Weights of a small GPT-style language model, trained from scratch on English Wikipedia: a variant of Adam for these matrices, 5147 steps.
Each number is 200 + 30 x the weight over its row's rms, rounded and kept within 0 to 999. Layers, rows and columns count from 0. The size before them is the row's rms in percent of the matrix's.

# layer 9 attention query, 512x512, rms 0.0477, rows 37-54,100-118, columns 128-255
101,189,251,157,212,198,225,187,200,186,232,203,190,191,236,222,203,193,208,181,231,188,151,234,216,193,230,160,225,176,200,150,184,198,200,234,229,190,158,194,206,206,171,147,183,224,180,226,146,199,217,183,181,160,215,231,161,236,183,210,230,177,192,214,152,191,179,239,216,212,162,222,165,232,233,188,239,132,170,186,237,259,223,211,167,235,166,188,230,157,148,180,170,238,226,222,167,213,170,217,225,207,191,194,249,201,197,133,248,157,209,209,189,204,219,202,192,215,230,172,193,209,183,190,198,191,181,178,167
103,168,178,193,194,222,201,206,180,189,140,192,156,173,195,197,179,196,177,190,189,264,212,166,185,180,167,180,211,163,225,195,199,197,208,161,175,163,273,221,231,210,205,235,209,211,181,166,194,183,160,205,169,188,202,226,173,242,157,222,228,237,227,250,211,170,234,199,191,203,247,152,124,155,198,204,198,243,172,235,219,162,197,229,194,204,143,258,221,207,221,206,180,201,199,177,191,233,198,190,184,209,189,176,181,206,216,265,219,249,254,203,160,222,176,232,195,191,193,199,166,202,185,203,186,212,168,194,225
107,171,184,227,249,180,197,160,181,216,199,220,203,216,189,221,249,182,166,230,192,137,175,197,195,198,249,184,241,201,176,188,188,204,184,242,175,217,194,229,247,244,200,190,150,165,183,216,224,221,229,197,218,197,198,198,185,168,187,203,224,207,216,258,210,180,156,157,228,162,242,193,237,168,202,219,221,175,229,198,197,138,164,206,219,159,283,228,218,187,203,200,225,229,184,239,247,154,180,199,230,235,211,200,181,159,135,193,181,220,199,157,137,171,203,235,216,154,172,182,189,162,200,218,222,203,247,205,164
111,220,194,239,210,230,178,213,204,261,222,185,218,172,148,131,223,239,221,193,229,167,206,189,139,180,197,226,165,213,163,214,154,239,209,185,202,182,249,210,195,142,217,165,154,197,159,196,216,257,214,216,241,175,219,214,173,244,235,186,206,145,203,161,207,172,223,248,149,240,199,208,243,236,173,229,192,180,229,202,190,152,197,231,231,259,206,210,187,142,178,212,155,227,201,140,161,237,219,206,154,187,174,216,221,222,157,220,234,140,241,174,195,155,171,208,193,175,237,185,162,198,216,196,240,183,216,193,187
125,166,117,174,167,231,148,150,197,196,204,206,268,206,173,205,233,248,149,200,199,176,217,205,170,217,197,208,191,156,200,187,203,241,199,232,165,175,171,205,193,191,206,238,235,161,150,194,199,275,178,170,157,250,213,233,194,211,210,182,233,235,202,238,222,206,220,229,242,149,227,239,211,155,211,199,164,213,219,193,215,216,185,196,254,199,197,207,157,179,184,206,213,255,143,240,162,235,175,212,206,273,215,236,98,163,170,220,203,163,239,144,220,195,173,228,193,233,156,174,140,244,233,242,235,215,162,187,165
123,206,211,220,207,183,184,241,146,229,217,196,163,196,224,178,165,133,262,198,216,268,236,200,226,189,248,201,151,175,244,194,219,246,196,161,193,230,197,220,227,204,216,159,146,216,178,232,187,208,206,199,174,268,258,159,191,224,154,231,214,226,217,206,189,221,276,196,180,197,235,157,228,265,167,185,256,204,170,193,211,224,194,277,180,146,177,180,182,227,200,200,176,215,204,179,198,145,199,227,186,198,195,211,120,166,146,201,193,203,189,182,193,188,204,178,258,198,197,166,193,244,191,187,199,164,240,207,185
115,220,208,179,240,180,134,264,181,211,207,144,142,262,174,188,225,244,244,222,218,229,210,206,206,230,251,194,150,192,216,162,200,238,209,230,229,229,204,247,170,172,170,158,229,184,163,228,243,202,177,252,186,163,207,238,163,239,233,198,195,189,195,210,218,222,183,186,222,154,226,174,189,265,180,208,175,214,209,192,166,222,200,196,131,263,273,230,252,166,193,226,199,183,240,186,191,246,205,229,182,185,151,210,201,203,204,166,211,237,184,273,172,225,190,214,193,250,207,196,243,188,186,177,190,200,176,163,202
125,260,148,237,179,187,196,221,195,168,194,196,208,267,230,175,215,186,234,215,192,247,198,193,188,130,256,248,146,183,234,231,221,206,181,260,190,182,215,220,185,190,181,194,129,252,139,208,215,201,162,244,169,247,214,180,247,189,210,239,231,184,158,196,228,213,182,217,228,184,164,195,160,230,202,172,231,173,215,174,171,205,216,170,212,213,225,176,219,240,172,187,181,219,241,261,238,199,200,242,210,230,241,206,252,134,215,148,184,254,174,239,227,216,204,204,202,202,196,202,210,234,195,240,204,199,204,196,221
120,205,212,193,152,165,172,195,190,236,226,199,161,192,144,185,192,228,231,210,187,240,226,218,172,183,185,186,218,171,241,191,189,185,246,227,221,215,193,271,238,182,172,268,199,217,204,212,236,226,154,204,184,203,223,171,231,207,186,221,208,172,186,218,237,180,248,206,218,161,218,155,205,250,264,249,167,176,210,258,220,207,250,204,255,187,167,193,147,239,158,189,195,228,268,219,199,224,202,196,284,188,271,224,188,213,208,172,220,212,216,180,205,235,174,190,190,158,199,172,255,242,234,192,234,190,183,219,159
123,201,204,125,197,189,206,171,223,194,264,218,183,173,227,211,143,176,210,223,187,131,230,227,159,216,221,209,128,154,195,250,190,161,195,183,149,207,239,153,182,209,185,164,187,253,231,174,188,164,208,132,237,274,131,185,180,183,222,177,207,219,242,161,213,186,235,216,242,201,174,166,182,261,189,252,176,194,207,170,180,220,206,204,249,222,269,199,191,172,221,222,234,191,163,168,186,179,138,166,178,198,204,222,203,237,150,185,230,240,213,218,182,209,152,192,271,190,196,176,208,203,237,215,235,212,199,185,223
118,181,187,134,201,175,220,177,235,170,232,213,177,205,175,145,192,248,252,204,181,197,209,193,235,120,241,193,239,172,232,216,172,248,149,261,223,218,200,222,176,219,225,205,240,192,156,220,222,160,172,216,195,225,212,222,200,141,198,233,218,147,212,195,209,180,215,217,177,199,253,231,197,162,172,176,221,190,141,182,155,170,197,155,204,182,221,171,232,202,237,151,251,242,233,204,179,202,201,175,252,183,193,188,213,190,204,176,223,234,204,173,223,192,231,186,234,200,215,196,221,136,180,192,143,195,188,183,225
120,180,238,231,178,173,230,228,159,203,248,257,250,226,202,192,242,202,235,152,255,164,201,166,172,202,201,205,242,190,187,235,128,258,161,218,216,164,245,244,170,237,173,193,185,229,203,176,144,188,217,220,206,218,223,197,164,247,216,168,214,191,208,121,216,204,214,160,234,188,266,217,237,241,191,187,144,222,216,234,220,213,221,197,247,170,197,180,185,149,179,175,174,206,156,226,234,235,199,170,181,163,214,232,140,250,241,237,195,174,151,233,190,210,187,203,190,170,194,186,176,242,154,220,183,232,213,171,199
121,173,209,228,208,148,222,191,141,211,179,207,187,212,221,176,180,239,165,200,209,192,212,232,187,162,199,174,168,201,193,199,257,199,288,277,201,200,207,175,295,205,187,149,177,199,195,220,198,188,195,187,210,164,222,165,199,237,241,218,203,186,232,162,232,194,235,154,213,163,183,174,226,174,169,237,263,194,200,206,207,260,133,164,191,183,243,201,261,156,220,112,233,168,185,219,208,215,159,262,188,169,242,238,187,180,176,169,216,178,191,186,146,223,174,184,149,187,215,143,213,233,202,188,253,195,189,181,229
121,221,176,166,172,183,216,194,219,186,216,219,198,277,142,201,183,181,194,172,186,222,142,232,196,218,168,198,184,248,169,216,219,172,232,192,255,212,213,230,260,136,202,193,167,202,212,229,190,189,254,202,210,234,147,202,286,213,176,197,238,216,226,202,183,212,214,246,201,166,216,192,169,220,214,216,203,186,153,200,176,200,197,203,172,290,175,224,212,157,225,181,227,239,202,195,246,129,212,221,213,163,263,207,185,196,198,181,188,184,167,212,123,225,224,229,234,227,195,200,220,211,185,163,217,176,193,173,170
121,233,205,220,201,200,220,175,210,180,215,189,183,154,168,202,203,169,183,201,234,136,212,195,187,239,201,171,213,279,171,173,246,241,132,223,194,204,159,184,177,198,197,232,194,214,112,195,189,192,202,167,200,243,218,140,232,240,122,181,189,162,148,176,220,174,202,215,169,163,243,216,183,187,202,221,207,175,222,156,186,218,197,181,171,198,218,161,176,209,186,220,200,220,178,170,205,232,203,179,195,169,209,188,266,193,142,232,198,256,202,175,236,246,190,169,207,162,205,191,162,234,172,202,127,213,272,237,178
123,221,229,197,147,206,225,261,180,260,197,231,161,217,210,185,256,176,219,204,216,226,256,203,259,176,238,106,268,176,193,236,225,197,201,137,180,194,260,178,202,174,167,159,242,202,205,195,204,165,218,219,159,235,191,158,216,245,211,187,207,253,254,208,208,219,166,189,175,169,221,153,153,157,186,201,170,185,220,188,212,171,199,222,200,253,157,205,234,207,214,208,223,232,206,216,278,200,225,215,212,197,196,187,173,225,147,193,186,199,250,236,241,226,178,168,211,243,213,203,244,151,193,267,160,252,200,173,191
120,271,235,179,242,191,253,223,192,203,177,192,205,218,190,185,144,202,210,143,212,197,183,209,247,155,172,234,231,187,244,183,184,199,202,216,213,248,162,190,205,230,214,172,190,237,218,235,177,221,154,203,241,181,191,213,176,231,128,232,182,225,208,142,184,182,180,154,176,239,147,209,224,183,222,208,168,134,187,203,188,199,145,193,239,155,197,177,177,205,181,149,205,185,220,197,207,197,149,179,148,176,221,204,196,200,191,214,185,215,195,258,257,242,270,200,192,218,182,230,198,245,228,226,168,189,160,265,246
115,251,149,216,235,204,219,232,193,199,144,223,228,176,198,192,234,202,230,197,160,243,197,195,217,190,208,221,162,176,242,138,219,203,215,185,194,221,228,264,190,170,229,157,159,185,248,237,142,194,232,160,215,171,115,226,141,201,281,239,222,181,173,234,204,198,216,194,184,241,193,222,204,199,160,202,226,192,232,221,181,189,240,198,207,239,201,246,204,220,194,219,179,217,256,226,236,188,224,160,239,178,192,224,189,207,205,226,182,176,226,181,224,176,205,221,189,215,202,216,163,172,191,239,162,123,203,238,236
092,201,177,229,187,178,244,157,198,147,174,217,135,197,229,156,203,142,223,215,172,199,218,192,165,230,228,183,224,204,193,208,147,221,218,156,235,172,208,205,205,222,248,189,177,225,178,255,191,188,178,155,166,162,214,161,222,243,187,171,197,200,215,263,159,156,230,228,201,220,127,212,175,141,274,223,178,219,157,178,231,190,215,217,181,226,186,232,184,197,178,232,234,216,213,196,152,201,238,199,259,134,205,193,247,242,230,193,195,232,229,155,186,169,213,136,212,279,241,209,211,236,186,221,200,224,220,187,236
092,158,219,202,230,153,179,251,181,192,209,208,221,229,235,218,168,205,187,205,228,126,239,197,244,174,232,183,185,244,204,180,224,178,197,239,154,230,185,182,224,222,233,160,215,181,177,154,240,226,206,214,155,208,159,207,262,222,201,200,224,235,179,174,196,240,182,222,172,163,189,166,166,188,160,213,220,181,195,277,209,244,246,206,181,215,228,189,212,170,164,162,198,172,177,217,208,189,176,163,179,265,178,175,113,170,141,171,243,196,186,157,195,193,177,265,268,211,173,208,208,202,211,131,199,169,199,224,160
097,192,151,216,186,208,184,263,190,169,180,239,198,177,134,254,221,221,188,243,172,213,236,167,213,181,218,157,213,169,200,207,213,166,181,208,219,204,179,174,240,222,227,207,181,188,156,129,232,192,238,240,153,178,212,236,244,217,166,216,166,163,259,216,205,213,173,204,218,161,272,199,157,234,159,183,213,226,225,174,215,183,217,161,214,171,210,194,197,238,185,200,204,179,213,259,241,239,180,182,190,222,206,163,167,185,205,212,176,247,196,180,186,199,145,234,204,245,177,154,221,185,236,195,142,255,227,209,269
099,220,181,239,217,217,237,164,215,158,228,202,259,222,218,182,209,242,214,263,197,211,185,145,177,224,213,265,171,222,123,233,224,201,236,195,138,247,161,205,243,206,205,223,240,181,159,190,225,191,257,179,252,219,218,192,156,187,211,174,190,160,153,210,191,197,195,165,187,171,182,152,180,188,209,262,153,203,216,182,185,237,228,182,254,145,229,165,177,193,213,183,227,264,207,188,193,178,156,195,177,215,218,185,220,149,195,171,166,214,235,210,194,196,229,188,177,167,218,205,166,202,195,211,251,147,257,193,234
088,216,187,216,183,192,155,180,230,202,161,176,249,211,170,211,213,231,193,208,229,171,238,203,189,166,172,216,184,258,152,166,149,210,214,178,188,171,223,204,167,161,180,185,178,200,174,218,202,196,172,207,141,188,197,183,192,236,218,201,232,188,198,148,215,234,223,180,190,198,179,188,259,151,211,245,155,148,209,187,206,210,221,191,204,173,205,202,170,170,183,192,229,219,199,203,210,179,157,173,183,250,197,159,181,219,189,179,226,199,218,158,207,209,188,197,222,199,237,185,190,203,207,139,160,214,241,195,157
096,168,227,199,209,215,158,186,202,254,206,222,183,203,141,181,169,256,215,231,228,232,237,212,159,227,234,227,167,187,183,174,153,208,198,193,196,236,224,231,194,150,254,204,200,153,175,172,176,194,184,204,249,218,161,148,159,209,196,181,205,198,153,234,178,174,168,238,193,174,201,194,167,150,190,219,232,223,267,211,218,203,221,222,210,204,223,226,188,240,252,218,175,233,188,203,196,211,226,223,234,203,192,192,174,156,197,181,208,175,239,162,218,215,199,184,217,166,194,178,190,206,220,218,182,159,244,162,197
102,218,233,211,173,201,190,211,199,233,216,156,195,184,163,199,255,200,252,168,229,250,201,177,255,224,173,188,165,236,181,219,172,186,143,225,152,245,224,227,247,239,201,167,205,150,170,193,169,247,173,212,132,268,249,195,185,250,222,203,168,202,197,205,175,208,178,172,224,233,234,222,182,249,193,176,237,215,220,186,207,174,182,219,184,191,217,200,153,218,185,260,146,186,212,216,191,179,201,208,232,199,215,189,164,179,212,216,240,203,161,205,143,219,189,183,219,204,202,217,172,236,245,206,234,202,180,195,197
094,246,143,209,180,173,124,245,223,273,262,166,185,168,146,182,213,207,185,165,215,163,262,190,234,206,150,215,231,175,222,208,217,174,173,230,209,242,250,209,179,207,182,147,200,171,144,204,230,191,190,172,205,241,184,204,183,252,219,219,234,236,218,177,187,192,205,141,177,194,196,159,171,220,183,201,224,168,192,191,196,191,181,159,180,242,253,212,199,224,230,198,160,196,217,162,191,161,211,187,182,247,205,204,253,190,192,207,260,152,218,222,199,197,231,158,198,219,196,145,216,205,160,188,202,182,211,214,181
097,226,212,214,158,175,234,208,197,201,163,206,151,235,217,174,260,230,185,224,235,206,200,192,170,159,220,240,154,205,217,205,191,183,180,215,169,177,228,217,204,217,200,178,128,226,150,234,189,180,170,236,221,222,199,198,193,207,230,214,244,220,164,178,190,211,174,230,245,201,203,219,163,183,219,187,220,160,225,214,219,172,169,151,233,172,175,224,170,245,156,206,192,216,226,241,239,193,209,207,215,200,192,235,158,155,211,175,184,271,180,172,218,204,185,207,190,231,173,215,170,264,199,185,180,203,157,179,248
092,177,161,184,223,237,222,133,187,187,183,227,193,200,249,189,163,160,187,156,201,243,217,164,209,251,163,261,203,211,214,191,208,201,180,209,209,222,179,213,163,158,204,271,187,176,172,240,200,218,208,169,165,195,231,158,162,117,213,260,185,170,163,191,206,229,215,148,182,258,134,187,204,268,185,220,176,191,220,166,203,221,219,212,249,167,190,241,182,166,232,189,249,211,162,172,200,224,207,168,203,156,246,142,229,242,244,165,177,158,180,155,203,205,173,169,145,159,229,191,165,199,133,187,213,149,180,179,134
100,136,177,171,185,126,200,157,207,199,261,224,198,180,235,168,164,167,165,225,156,184,236,204,193,211,223,151,198,175,192,183,196,161,212,273,175,175,200,127,171,170,184,174,246,264,220,228,204,199,199,200,251,218,218,188,232,198,230,189,128,201,215,211,208,203,243,180,185,231,198,212,228,239,168,217,211,179,122,169,198,225,180,202,177,201,207,177,186,196,204,209,200,150,164,205,195,128,184,174,217,187,207,199,170,254,214,201,166,232,206,212,195,227,217,211,205,200,226,197,203,185,174,205,188,164,172,188,149
102,215,188,160,172,155,192,176,176,228,226,243,223,179,197,218,210,199,218,207,155,230,216,178,184,176,214,204,202,184,233,176,198,240,185,165,195,233,214,173,131,186,203,211,195,166,202,190,235,207,195,183,212,228,203,186,157,144,163,203,179,212,203,201,187,169,194,151,195,185,160,240,235,233,211,227,242,209,199,187,162,162,141,196,244,150,221,157,150,255,240,187,194,195,190,219,164,221,197,193,196,182,181,230,168,218,200,146,163,212,247,199,206,205,250,190,178,155,187,180,220,221,201,256,192,232,188,177,231
099,196,176,178,144,186,200,146,160,185,244,188,283,237,152,164,259,216,242,192,183,232,229,208,189,169,217,225,206,225,190,226,188,221,215,228,164,206,203,219,171,178,203,195,203,232,164,193,174,217,193,182,244,201,166,167,187,175,173,147,221,214,213,204,262,172,209,158,242,147,223,179,179,153,130,246,201,210,194,226,183,192,218,164,236,171,210,227,171,225,205,154,184,197,244,200,182,215,180,194,213,234,223,222,198,233,208,247,244,150,135,223,196,153,226,194,200,172,206,226,191,247,211,179,249,126,183,188,227
104,157,190,167,163,160,217,171,217,181,222,243,170,196,235,269,197,233,225,209,191,123,147,220,198,149,164,230,183,204,208,198,216,196,245,221,182,216,185,159,205,219,98,197,189,204,185,184,195,234,220,260,133,181,184,190,191,242,200,227,192,225,248,213,235,186,205,194,215,211,211,158,204,210,205,204,212,245,224,197,187,278,197,122,190,175,230,213,197,174,169,166,183,178,230,211,212,227,172,215,219,170,243,194,244,234,175,187,226,210,155,226,137,164,116,140,142,181,219,219,185,230,174,192,254,179,175,213,192
104,200,220,225,115,186,182,199,206,201,215,219,195,234,166,253,190,190,210,191,190,187,203,210,159,209,209,217,247,179,186,199,192,200,230,165,176,210,170,202,234,151,226,194,208,188,243,263,170,157,234,182,209,284,156,156,283,211,200,179,198,223,171,168,199,167,207,280,211,187,212,234,215,170,139,213,247,133,145,207,185,212,197,211,148,229,155,190,178,229,199,167,214,223,163,197,215,195,183,223,176,217,209,206,186,180,203,186,192,208,204,224,149,161,239,230,220,158,166,188,228,162,226,171,215,174,207,186,199
099,156,193,233,186,212,209,204,155,180,182,211,174,222,208,205,183,209,207,249,195,203,221,224,222,231,229,219,270,179,200,156,250,152,207,201,155,132,145,219,189,196,183,202,191,232,116,162,238,208,199,206,202,203,200,245,160,192,221,156,227,215,148,194,211,254,214,215,179,201,239,201,152,189,164,206,196,194,203,250,167,190,186,173,239,152,211,198,224,188,151,214,197,207,267,216,224,229,265,134,191,198,170,139,277,183,174,191,220,211,203,191,186,133,175,159,188,201,256,200,171,207,232,205,211,240,166,183,177
095,161,208,218,184,206,223,235,206,164,170,189,164,195,195,203,251,160,209,231,172,193,217,248,214,252,192,158,247,164,206,205,208,211,213,184,167,228,222,211,218,165,166,181,191,188,202,164,185,181,180,180,186,187,219,188,192,258,202,224,228,220,201,192,173,159,175,253,179,261,241,148,192,193,220,157,181,147,180,193,178,226,225,194,151,194,205,252,255,234,198,204,207,217,220,192,233,194,205,162,194,200,212,184,218,242,136,234,156,208,225,199,173,191,210,153,197,167,189,239,173,206,198,209,219,232,221,156,182
106,249,215,216,187,190,216,198,173,184,215,194,170,212,233,220,165,215,235,166,189,209,169,237,233,189,216,221,189,206,176,203,248,205,218,245,250,229,195,189,228,241,238,211,177,197,242,217,157,234,202,166,193,192,195,223,192,296,173,215,170,253,184,174,157,169,195,153,185,221,159,186,197,181,225,183,195,175,217,175,219,203,189,198,154,219,173,236,210,191,230,180,215,185,206,158,162,257,149,217,156,136,186,228,170,189,151,156,255,188,205,240,226,269,173,165,220,138,175,216,187,233,186,177,143,219,169,211,256
101,230,199,180,153,166,174,220,195,200,179,195,148,216,163,210,192,168,228,234,164,114,226,181,247,165,175,166,153,192,212,218,248,158,236,183,213,174,194,205,235,176,183,192,138,233,183,160,224,159,190,180,197,172,178,214,194,170,230,220,210,188,194,250,191,203,199,230,171,160,183,149,149,181,270,185,209,179,209,253,241,193,242,192,169,180,177,187,166,159,187,189,157,234,235,248,241,178,209,171,203,205,183,197,188,171,205,194,175,190,203,190,180,179,163,188,204,201,170,224,231,214,248,227,216,146,162,201,213
# layer 9 attention key, 256x512, rms 0.0456, rows 36-53, columns 128-255
096,189,202,217,169,162,189,199,258,192,271,215,218,163,186,218,208,230,196,152,209,185,177,201,162,163,137,247,188,236,160,193,223,259,250,182,221,240,196,245,190,204,196,209,259,241,219,221,183,181,184,195,189,190,232,184,218,239,184,222,222,221,231,187,175,221,170,259,154,174,196,229,248,188,163,233,196,168,252,235,176,171,235,223,203,202,250,175,188,199,209,237,211,211,247,236,204,206,211,214,244,198,219,257,221,252,150,250,176,193,226,222,168,190,193,239,166,237,165,205,173,260,155,221,186,191,190,179,176
110,196,235,188,225,162,179,211,180,218,176,209,202,192,174,165,164,241,207,189,225,203,258,220,161,176,199,221,150,221,195,161,182,217,173,187,183,206,231,210,212,188,165,187,186,178,173,234,214,152,172,208,216,169,245,248,216,217,173,209,181,218,223,183,222,284,124,241,178,249,218,158,187,242,161,198,208,200,198,149,210,196,266,163,213,247,198,269,190,205,189,181,161,226,213,224,217,142,226,201,305,236,173,210,190,140,196,184,201,158,243,236,180,186,208,146,231,236,201,249,154,194,206,216,248,196,158,152,210
104,233,192,238,215,180,227,231,154,253,173,160,186,161,180,200,224,238,203,185,160,211,207,209,215,194,233,166,168,173,220,179,233,240,248,160,220,194,222,186,200,160,205,230,219,190,202,176,209,190,205,242,163,278,226,182,191,187,214,241,255,195,247,231,149,166,161,202,176,188,223,175,238,206,173,173,213,219,182,188,216,193,222,225,215,196,145,229,196,185,177,220,207,215,189,191,193,201,215,214,235,172,234,189,163,166,261,178,126,207,200,197,139,150,205,208,168,233,157,199,201,190,212,235,225,186,142,171,166
103,168,204,197,202,176,205,238,233,204,199,215,234,215,211,200,236,216,217,178,166,176,180,180,214,171,173,232,203,227,163,183,184,236,273,195,147,181,207,232,213,170,223,173,201,175,124,172,217,209,247,206,219,247,161,191,215,255,167,195,224,203,190,193,175,186,212,161,208,244,209,271,179,183,186,209,239,145,218,175,229,204,220,230,170,184,149,182,220,205,225,170,234,210,170,166,209,252,204,226,146,170,158,156,223,237,225,174,157,206,195,169,166,230,226,225,204,170,229,216,173,127,187,199,160,278,193,221,153
108,199,189,198,231,205,180,186,230,210,217,176,200,179,214,155,242,142,181,212,205,163,195,219,183,210,213,135,229,198,204,175,265,202,242,212,248,211,221,246,190,210,157,199,222,198,192,211,217,178,143,161,158,168,188,179,157,170,227,204,210,182,214,220,209,179,215,228,156,163,213,181,270,211,193,211,170,229,174,183,215,182,206,175,232,185,212,241,176,224,163,206,221,203,210,193,251,165,229,207,226,186,196,180,201,188,220,190,226,171,139,188,241,232,195,220,196,223,257,174,169,211,251,161,170,200,202,216,259
111,203,175,171,217,225,195,172,172,207,185,208,229,181,153,184,226,212,179,212,197,207,152,175,235,230,207,240,212,200,236,215,174,238,161,229,209,236,158,229,166,191,194,236,216,179,155,163,195,261,190,145,200,236,143,195,241,198,203,190,164,252,214,191,177,253,210,177,176,197,190,183,193,197,200,197,185,206,222,199,211,222,198,234,164,196,223,265,261,219,163,166,177,234,191,196,161,208,191,175,176,240,189,191,202,193,251,239,273,164,249,208,237,176,200,243,215,170,182,203,163,211,161,212,218,232,247,201,201
108,218,160,206,177,202,243,219,229,214,214,244,201,226,237,148,253,214,217,194,184,251,202,193,245,245,226,193,173,156,182,250,226,214,191,173,157,243,179,158,159,166,186,185,233,200,186,222,171,253,209,159,200,211,270,200,223,162,231,197,169,202,206,244,218,243,204,232,268,186,223,129,191,211,138,212,214,211,189,197,234,138,211,211,162,207,127,170,188,185,191,230,201,233,172,204,209,175,218,202,183,216,164,170,183,192,223,160,198,233,159,110,213,215,195,236,252,214,199,185,168,239,231,230,248,153,194,230,197
114,249,170,146,205,219,155,196,161,223,182,237,169,158,180,196,219,215,232,214,140,165,283,235,176,188,194,226,233,211,194,179,239,189,192,217,173,216,170,207,224,211,231,211,226,165,175,248,250,159,216,225,189,218,185,179,142,185,132,190,188,202,214,163,242,225,248,157,200,193,175,192,245,205,197,185,196,223,171,186,156,147,217,209,170,162,225,199,161,224,162,195,229,165,174,199,170,186,210,235,183,244,213,199,141,160,171,150,229,157,211,231,226,224,197,246,193,239,238,189,175,232,216,214,197,147,172,204,168
112,249,238,228,193,226,206,220,219,168,210,225,169,165,231,186,143,201,203,222,186,192,162,187,171,206,208,237,221,172,221,164,184,213,203,228,228,217,212,225,206,151,175,238,221,152,215,174,238,203,197,193,191,221,239,195,241,225,214,226,163,179,234,162,180,170,230,215,247,237,154,264,228,167,220,184,199,197,214,216,196,221,216,208,245,180,161,181,161,227,236,197,187,191,176,169,199,225,237,198,193,204,216,223,174,203,150,229,185,228,202,219,114,218,203,212,181,184,159,257,182,229,191,188,188,215,189,172,181
117,221,199,241,162,203,229,168,194,170,162,192,159,204,210,215,195,137,231,177,176,199,258,194,169,148,158,286,186,231,215,202,226,226,195,209,169,235,188,231,212,186,244,236,198,171,192,167,200,209,205,166,195,131,218,198,251,132,196,195,196,166,240,216,268,168,200,168,247,189,187,190,176,229,226,185,187,197,228,222,216,174,177,198,210,206,160,144,137,227,158,217,174,241,184,151,184,200,183,234,227,149,274,173,235,218,186,206,203,186,199,167,228,222,204,168,180,162,223,218,238,174,217,194,194,224,246,236,210
110,241,182,150,165,169,199,179,212,188,158,222,168,199,230,161,176,177,155,202,161,200,204,214,208,238,230,215,189,196,225,215,192,173,199,162,219,230,206,210,209,197,185,209,151,252,178,202,157,231,234,164,203,222,138,242,205,228,237,197,171,176,204,204,206,196,221,211,202,229,220,158,180,189,212,150,222,212,170,220,168,193,220,131,249,229,211,209,186,171,209,191,222,174,221,202,184,178,218,164,166,241,216,279,179,218,201,227,211,245,172,242,201,251,231,209,218,233,167,233,243,203,180,162,199,152,220,175,188
117,192,227,252,199,208,184,196,208,179,226,222,192,180,163,163,213,180,237,192,159,174,174,176,158,185,165,173,202,191,154,206,141,206,162,189,154,189,211,127,167,185,270,195,158,237,218,171,233,209,222,172,191,174,215,186,173,202,174,189,208,185,131,217,183,169,170,156,208,219,204,197,179,253,186,223,173,241,221,216,217,219,171,167,206,178,213,158,139,156,200,182,222,210,237,180,185,187,218,214,214,189,168,194,217,179,172,262,271,228,189,270,208,243,244,149,200,251,165,233,236,205,193,249,180,191,190,213,181
117,174,178,208,257,146,207,249,256,194,193,218,199,199,184,171,137,202,249,192,201,218,186,225,171,190,185,160,107,231,156,184,194,189,245,195,200,170,198,229,180,198,228,202,221,214,187,199,194,235,220,233,210,251,193,242,193,220,200,209,206,206,187,147,230,150,158,199,186,176,194,275,174,175,211,202,244,259,220,177,208,154,202,192,259,246,181,165,193,230,143,180,175,228,231,214,204,189,189,257,175,187,241,199,226,155,210,237,203,223,176,179,220,185,148,257,223,187,170,219,168,216,191,188,245,202,209,179,214
114,176,228,172,228,143,184,214,193,202,143,174,215,209,235,229,206,192,171,183,216,206,191,246,253,223,219,237,230,234,213,236,274,190,216,260,166,233,235,195,171,196,186,239,168,181,196,253,202,181,187,190,174,195,165,206,165,216,240,182,216,205,230,179,266,195,214,179,185,201,203,189,210,230,172,198,249,175,179,224,166,263,157,150,198,160,232,210,182,133,168,168,134,194,222,223,181,188,154,196,225,209,195,200,191,219,221,181,225,181,182,242,192,169,205,228,155,207,140,215,224,244,184,184,181,198,165,177,218
115,223,220,183,133,222,185,173,239,195,176,205,260,224,168,206,238,173,218,285,157,194,204,192,232,197,220,212,215,223,189,257,211,194,175,181,216,208,215,152,222,192,229,181,245,191,232,183,251,180,214,199,232,193,188,145,179,174,226,192,184,259,229,235,183,232,187,221,166,227,253,175,167,203,175,247,223,211,183,169,188,206,244,200,126,226,200,195,154,251,181,211,210,201,158,224,237,187,170,205,213,190,169,217,209,193,195,237,139,202,145,199,191,224,237,249,226,210,175,208,209,229,209,219,235,200,171,185,160
112,186,135,187,203,206,241,192,187,204,201,219,246,248,182,164,199,182,225,241,219,196,272,118,228,158,183,155,194,235,220,239,194,243,212,239,203,194,232,218,203,214,175,145,169,206,197,196,227,134,206,148,154,196,183,215,194,232,181,182,159,207,181,173,138,190,233,191,189,145,206,221,203,244,180,153,201,186,209,243,180,183,240,201,166,197,191,162,245,189,172,230,182,206,204,212,219,228,242,251,230,191,231,142,207,186,174,195,126,201,201,224,153,239,196,192,207,197,220,202,143,250,242,230,163,205,240,233,180
115,196,195,216,181,234,194,203,139,166,219,192,222,209,173,188,247,222,173,196,204,197,205,227,216,270,183,190,234,230,173,233,173,231,211,175,181,176,171,187,173,150,239,236,194,166,158,198,245,234,218,223,189,254,178,223,222,200,252,232,225,240,157,196,185,224,199,229,178,186,182,216,147,236,176,212,197,232,212,213,153,189,194,187,195,233,203,227,221,227,217,212,257,184,192,204,169,233,179,164,197,212,202,166,205,173,236,258,258,209,231,217,183,208,172,210,191,242,226,183,183,137,235,184,204,229,214,250,182
117,202,140,193,210,225,235,174,184,131,182,163,217,167,222,196,185,172,233,120,170,166,192,215,205,211,195,218,204,213,141,193,208,175,176,237,221,206,197,206,151,219,178,191,203,169,240,205,151,218,209,183,190,168,189,203,204,194,265,236,201,226,182,218,185,200,213,193,214,185,171,226,239,208,176,191,189,147,148,238,236,188,217,216,237,223,213,232,184,172,181,192,199,208,223,163,221,187,237,223,260,126,205,227,198,222,198,213,171,214,231,218,176,219,210,161,241,204,196,194,167,216,205,185,238,182,187,211,213